From a checkpoint of a small transformer trained on Wikipedia: 11 layers.
Each number is 500 + 40 x the weight over the matrix's rms, rounded and kept within 0 to 999. Layers, rows and columns count from 0. Numbers have three digits each.

# layer 3 MLP down (transposed), 1024x256, rms 0.15, rows 491-540, columns 192-255
549429442507406539458484442503460492442544505489505453465470509475475422463611495485508525518539527554512541532443521502525542517457510564475473488459509516506580491439570493576459517583455521
550546488533514516478555545502438503499435525488459538478511483527538561462498449487488558528579517505455526582451471530499483522489437490476505496530493455425498585503473522550544494471538485
453485443424538484431530561541452546500492536499477585568477451505522504455500488507414436443536526463476477509450502495498476504480470524488633509472487500509497520438471480575532559516527454
488484495510481502537492545557500497511437570514489438562433527537497484539536451400466471501585418450441508435598467553497513504562470465454530518516483491514489469432500515431555453491524536
446483553568521436444493524488594467507548372576520520438573529542483434486441496474485551465511532466437550472535452406564510554381495491532529534516445431399522478446511509432537535502466528
518475455527536448468483472481444432482443454524458411454406551494486414502528510498470517551503569450430471476617492500438477547540526504555497553514490529561548532505466483515427456516565509
478527556487547497401584585530569443497474504528540453479521518574522362488496549504409405529484489549545495506510451464588454515505533500607425524486451518484559513516453588479454521569513507
423506503449460458454457517522451551535592467529519504556516499514487464479458543481467495428483480564537595569436450471508482511464537456504532641379368519469517530544517540537494517535515567
579522476507530454508491561505533489534542553531488526437474420476499522513520525571484542541530461436589551546478470469508459539453439484487469505544447483483472446432514575477528433489535556
476513569552483468478475465567484509543528460481453382554487453549562451451512469540507545476522459478531437468512524477520585464589498504562562448415519470467442556461596503579462456550495511
519498490463470478487471490492520532440521508548617460523490525485587542492475493478503495461480459476502483450485531475469501493420483550525504540508470516478523578520533536496514490526451554
491513465503521482581467447418485542480492444444524487539497481504481499486465558422507489503487507543419529437481467517568482389549597531532477534571570494472437506484470570412467482515519505
478543436492458503461495527537528506495475494503546540463503451464493515436408496538501512519518497542399516443506516511490489522452504475564470514514467503556526506472467505547563557447494515
560476517491480494455462523490562495452500464538446560506472491539510540409495516525461521508475598497594472430566514437418521450493532511427490474563503546476516454484498531533489495560464495
434551524453539477543518435512448414489533546446586518474454443422450491483459514465529518436524505443587583421495505520437576483484481517451493481533500475425519448453560544557515513579457461
513475515401508522563471504441545500580502501556540518594520557587461547508541583541496541488523425461483628474452439464546532520518620469584546578505450609470513519504597464507499531464421508
550450507445493541582500489515557390416536508561521430398515436528475509444499496492489395518567455500624531559512543503474576443462489488471444440499469495560448500455410538480369498484474506
474564508493481493468471496558495444500495492515511445522498549488494480500514491524480473490501527531535449535506468487491501519460515503523486486474492479533517519508508489487511513476532494
497515522450401501527455565466550510523488505522545455471475561553389534496458538461498454499573510512607452467485558540481511516518449433458528490435466562524527527504498457556558578469535484
498486523525423519452504478482494471486498526507531576530452479463538485503482490483533517437504470514478430464580500614483550519506430509487419486531512492562464501535503539475436536514540544
466472462488487467444491473516551535481454486507489519479490527500478493521531527467466461468531496443503490523509476578460472549498593511528502524484467502496483481445529547519426488492504620
621523497543538516536448459430552434556502445491540642510510450477466478458480464455416496460482530571639527515459554559575510550500413504556529468433315443491500485506510576410352558563548498
542485564576408405483521495458508493494451540515456552495540469508497521510492482539522532495444619536532456478529520513516470492516459462481471516473533498514507521467517571549495483491483517
515459525499464487474516505469461504439551456524446539595497413523444484507548566498454427493494490553490497452623552520511494457562494470479521436502619473550397492515542473476494534547519582
552549486451482496493476461456539528448506490478469553523531487539479400445523524560501435551468511473510544452471509473516487484508463453541503525470519520516448455481551452528526439564511406
503496521600435496545486490479546539537515485515472531496465479540454561534523534427495459445473515470501556484584501480405512509452516489536530513555550484443420412555472539488522506481453439
551507480488503435465609494456517484523503511540504450516497518514500542492490484477494496494523503475558510495500473513558525427521478483541526440554446543510495479505490474553483520433459505
514579407479512432564538499553486482527568530509480514481510544431524498522522508457553514511489483440565586498579582391523469442524549505517443554480463412490466491466399460459506514571430476
496418500459488493507508548493467475428452510537477518511558500516468478400575528518511586486476469529484621482498476554452476500471476487445511504452499506482478517477491535475505553538452520
549476517533504520522508493485480471503493519527469492488490483525505545521480468494523521488525507471452524475517546517488535547497517492481479531533516532538505484483552525451503516523483455
522531643526474552428513433479563443424526472545499476462490489503512571439526479529506503440462440512515525589498481458455557471531517555575542502477618510400567449466526521475511438570459630
521547504447540533436484521487467482460521468483460493533527504479490502533504479531485553448518506556517541479549500511571529470536506538515507488592546511494527513520447458535532466496459492
439495509511542484518523573511531482466492529510527505473481541540479491502512505514472488509457452456555543480451459472511501477528608501492515527498456492532560512490532534526433524464500534
526482514503469535574452459544485487462479432480428542530443458535487472512453418541441513570544483533527520547491489536438513540560415602554486581490510451567470497497555473510423468514566565
461486500529510467474505486535554513505502549500567479573512475511565484478492525504495480486482538485502479472510476508556495516533467530501513551498486488530547449529520481531501499553477515
479474509459507585484470487538473499581488469527474513511403553550484404459480489572500450505510490467522519563523507475517518453475472444592536474512481404565430542521531514451414442565526504
470541447516528467529580462477443504377440491464509399515483555457469544479518524519430479587464503574467523540459534489430486461520458517534546587527510473464532486547418396529521546504593548
487492527495511485481487502516498503512487487499513491516498517508502490494491512527506497475491498498496488505483488494496517498505527507507493510503515502500516469485512494498509493483488504
490425472555496508566494470496518519555481530497508533451525554529443461411455514482534521477470493572432556527479550444402509470572497522446463454524497475473493498397517502490473525408527491
543509430515421449558555453437516535480494486526447538488506506541472518457558510446605506523575519529489553505460470474539519453469553406448488560534537460528527479544468474434486460503430478
412497455550500633545571411476464434461456452557486459466494498546478544503474511467461564457472576536543507430420484464590531527435563484531412484476476489547560438499458468424522516526480461
561622443515446501482505600574523462516481499435488488545449553399478510506432526512612522487467508422416498469512586493559456486464460506521530516510590507445537592548424498577451489494534538
492524499508486510522509486512504435499485485484474499427537509481527482488496482537515512491516507449484517488498485494491484485520471498516487525504493486490492476482501493486504509503533507
547588492446535503531552533509422562446576548537534535488549576466497636543519571544564426495535544544405559451496465373480519545492488482456448544538600490511559482510445481548511449565456458
529580582516593477493433483507458521472584506515472488573557484479515577521415495457468443464569494503515435581503550434466438490538510472435484478502529471542464574547467418465553468503491482
533501495485495531455498483537441497548476484480531472516484503533521524504492511466518506523437511479505555487533499508522540477514504511514518425512542503477537468529441533497523501497521549
514505485513486489566515462501457461472548502506495486517446516502536523446534507499522483529504502507439492484516543530480478501455510551512494525462473524468527521545556515478527543550476478
476487428484446570468443483523531494446490535514433432497413425542440483564610496440431450524538469510538553480481521575497483421577422535391526519445599551464496530479577515436429430542458556
486537535489451553550445459535474545406510561448544484447551479496544491499461409432525535521483582483556451529506477498474484471538515574551524419513466461393538482464554426531583478478510581
485482506511483502490500498508478521517489502467495506520485497499517512501488508523488487491513511482505501500513519507489526496498501533496504516496489514488516509492506501498493508475506510
# layer 3 MLP up, 1024x256, rms 0.11, rows 492-541, columns 192-255
485442508587478543527500473509557478514480515501529496485467505470536524557501541533516467517486538411457508488490586515520498548550550522422473476396476447523474489468500478514481531457533499
516494548475517569474436513564461435496493579501454455496602458491546498507479562554439494484436525468386487564529533524459499530560539533486541489541596459488535537551474430548519497437444478
483494513448548560550484470457545515511426539469460492451509445508561473505493508520565507435464593589535506566455513502522466509521524520553483498508479572472502501511502575462466501452501530
565415530580506458554465506562389503514529428494477509550540402522499546508615498518483523485451523432494453484561443443549533485478517553512489464486530551410535560365482487522510484547481556
546484525475518534527469486462516553509496423545481520590564432541560526579449475512480465476532508477433546420542472471479522503445529555480466439542405473454437555515586549522515500413477470
484445506592527418449513409470535470515614496490520481529461414400493526482436529502526519535589427474470583511507414486517475492452462428542566523576511578441606487452563501435465509475315543
441563483454397530534542434502443520495552534447515514446549501509472538447458540539515510497491553548529507490428529465548424527426551451482532508438510543554468518541503533497500551472526547
518480476487450541472494489549460496488494482550484435477519499483502438514514541550439581532468504448573499378619503510493491528458550498575444532549576546486537424470534497464493526461481483
585424512447547524378457502556378511525459543505526454542495476456529543413579536511325532537500565502524489543481516584519524545498565522436496521465484440479390480463491525505488516460481559
563524372498503568479445470473503568498530586534482473483522504480473530470491478509513460470478526482486464510507414473501518477570463524474553536548463466503512484525476470562543439495429549
541461523540501434595489537539481533534436450519514403538531565433484535541474536500566586510521443422458512606492513493558481514480469473495527532529447483561475474411492471538552553552508456
515483540571419501570475530434482529453477545484525528536457412506526506512509469493569495474524529456478484541527461447506516539471532523539441552503505502483547450476501522499468521497508536
517520479568482586527502462529524452513454514572591477463485560489495557519520445487458503496508547456534549491514516497531437548473519490530485509418539487492574507507458479466518453497479476
477519467477490509485517527490411503470476508542480497565546519584495490484540515522519499476453539485497377568489416431444433473549469573570506489547507532463523555495410515488557562551516589
478491447561564468467451493494523536439506506530455548514552518561542483478506612521535497508512497450474470490427506405550493485469537459467533514490487574501455443504626490533593501529554500
491552416523509502518559510489509463563477580499406569523533510482536528572478564528435539507518522471464499437618501518501431504409506514584440565448530536443509502465458496435522474552442432
540466486479515509510518515436486519520513485471455549466480481472511534473498513482499538528477495494482498467507538497521499496529496473461495498500496553486478500470463482531488474507484500
443433456462397489454526501490474482406478493499523486511582467490582558471514510503496493389481477515477477567475515466525490490553500461538509521502517473494415498532478490524516548447524584
483523506528513449511468520497503529526491530488498454504570525489495483543562473515501497494521482567522487481485488504491470509490459521500526469529511467515461532506522513427513448527514486
519473508468502453540488474522480518492494470512499473471482540501500490545515459431493535490465510508518492445522511535458513489479539529493510472485500471520495508462498563543460469465480548
485487552427524362584489456431491514521554518451494386459492388496479458519519507541471512455494469491543508492443474445501481607516518386608451475473400528522550493406462483508570522593478482
443420521543534460477528563447478474558447490527508498511521476541497587443462511510505443479529503473476447535512535544443491501496399489535487492510490503365444535502497510476449490514511586
608520532556520501503463416437456442497524444508471443538493488469504459530543528459420526473527517535567439337513498522482467539584526406463520473465522474526385490488510468507524429548532524
510519460566523530517461520561470537515479479484440416447444477507490612524410469441474532402496472396504468576490471516476513490489465501512461455484560538562531475516500425517539518501493510
454462590475516514574497477482558525505500447475549457545507516474529615478403544415452524498486513490471467464513486510526551491486526441546481503452475466437494461506520496460467551505470518
541541502488519462531490489515495528480484508550555582456466497481442532530532524531525481502522446450510544503409478537489483551558505507511485427546509465488526495465541492569448481478459596
467601501504566515522496579567488444412450496400426488464547438479401501469475495561671447498527522473474502574475431462505394484533473444509493465606541518416495431365403442529523475479530501
450527548466518486423542493515505541545562478499521498475571461568517503470482473520440446487510453485463459606478467455531546466437523527545528551552543378424585544589449513488519472416506482
477534464489539476523492472510489552535520543475543504500499482498497492493501470495490490534481527564516459515509449508507471487536476484536568433479466494489477545507472471535492490478503539
464424589487425503516479447555512566349504444526500478446484480442570601351489501493458511460405466533449563405413491521573551522472503522498564489532585593546434472527592498489504470608533474
470484455517509508523469564463510490456461533488487521513497487488470449517450507500513495487507469545520438433537485519493470513505482536478523501518451482507472533530481506520516450494516565
524506521500518472467487478517491485496538492527473498519499530600471464511453519491517507548433487504477470512506584520510492526526498459449487518549518519526445467485475506475474529518495442
490552576490545437479471510457482467422520503526535492490581504512515466459515442520494516413475538459510480509475535502499473536430498482501584480501434516525512530489458469470488563497521579
487464466552496529510490497459493540505499497500508445520509443538497539476470561481488496490520540445525450498512446489482458488545475507562481555478534451465566472506475529556504542500474416
468537572504426427506563492494444495527535426498528559493475495583478420463532507545414400552559492518469482517473489526536513540519529428524541490575461471554514507586488520535518492494570451
485412475487543401566504390415510576504478521482513374511474482384524431555462521502468511552477497505448543437423540501531523573535513536552552521483425429448600443505554477466516526540618459
513503478509501518522504485485496494487506501505512506512491477498521507500510493498509513508511526492507500501520499504493487507506483511491501503491497499506492520498500493493477465509498505
469442474506491500508491447529489552577506469513516506471552510474495599491509533528400538523557604545454561464507491524578536499476467547520509507485468522436496494435481486559477472352423513
492396523539472470427557564438503537520478483553515397559482503482476526453465541518618541524489531412515425517451543466523527524460504486473501464472502416460470466497514543426425592438485519
492514507526519461442518425445484533463489422516524488480482451556465533521492474460563541562482522526524464510488580457497545549528511508510490432479425505511488476508548532528504575431404456
624575501523448461420498489473443568482465490623487476539488526534438441494492461454608431554495646554456485493584544421581475555454458602573460486447479472461517512547558539513530561417461523
483479516519503501513465499495500535467501514503518497531487479476503516528520524501542483526459502564478507492508474507537515532496476503492493477495512510511499507472507527531553485491504495
512551514471459489456507444501450468555522534461594539412530397448384470589475562579414437521573518442445472425545472479532500512537490522517531534514525466469470483527537383438479433508509481
509432629492500527596481488473466433502506495490487518495503518522531606466567514486584471445492596493529468521503576537461561549563513615475460547447569541463494546548528444451445375452526491
426528519501612507536511526452463492503478517478495441542533454507501542508495509450496522523488501491482570471525446482530480503501505491522484514491454429475519477561480475477545519518506456
467474498485442523470491549481495500483467502533458460514487444471471456524493493500457475491560480606504448535536468482491484510563470506412511502505461522492437477513502536506480540468483536
531516540492551429477542487476483507513471543504569477544514562465516423496428418515626507481432531529446412479471520477454488523485524465560469479548461573483457433540437472513510531501507472
540553468405472469442488519563522498447532504500563527488401501515479485449517477556308548411517583489563485519495507447547530510497536523475418428506477489445431469493542474541497506429539540
509504501479493521522502498487519512504503487495509472486490508503497476468520481479520487495502482503501492494527501510503495508490491512495511482488504498501490493502511501495485495506515497
497494472481514480512536505525513479484485561512504524515473502502490453518493503509451507525540530481481467523513527569483490528471483522486438426532483508440470509451520486549524498469482523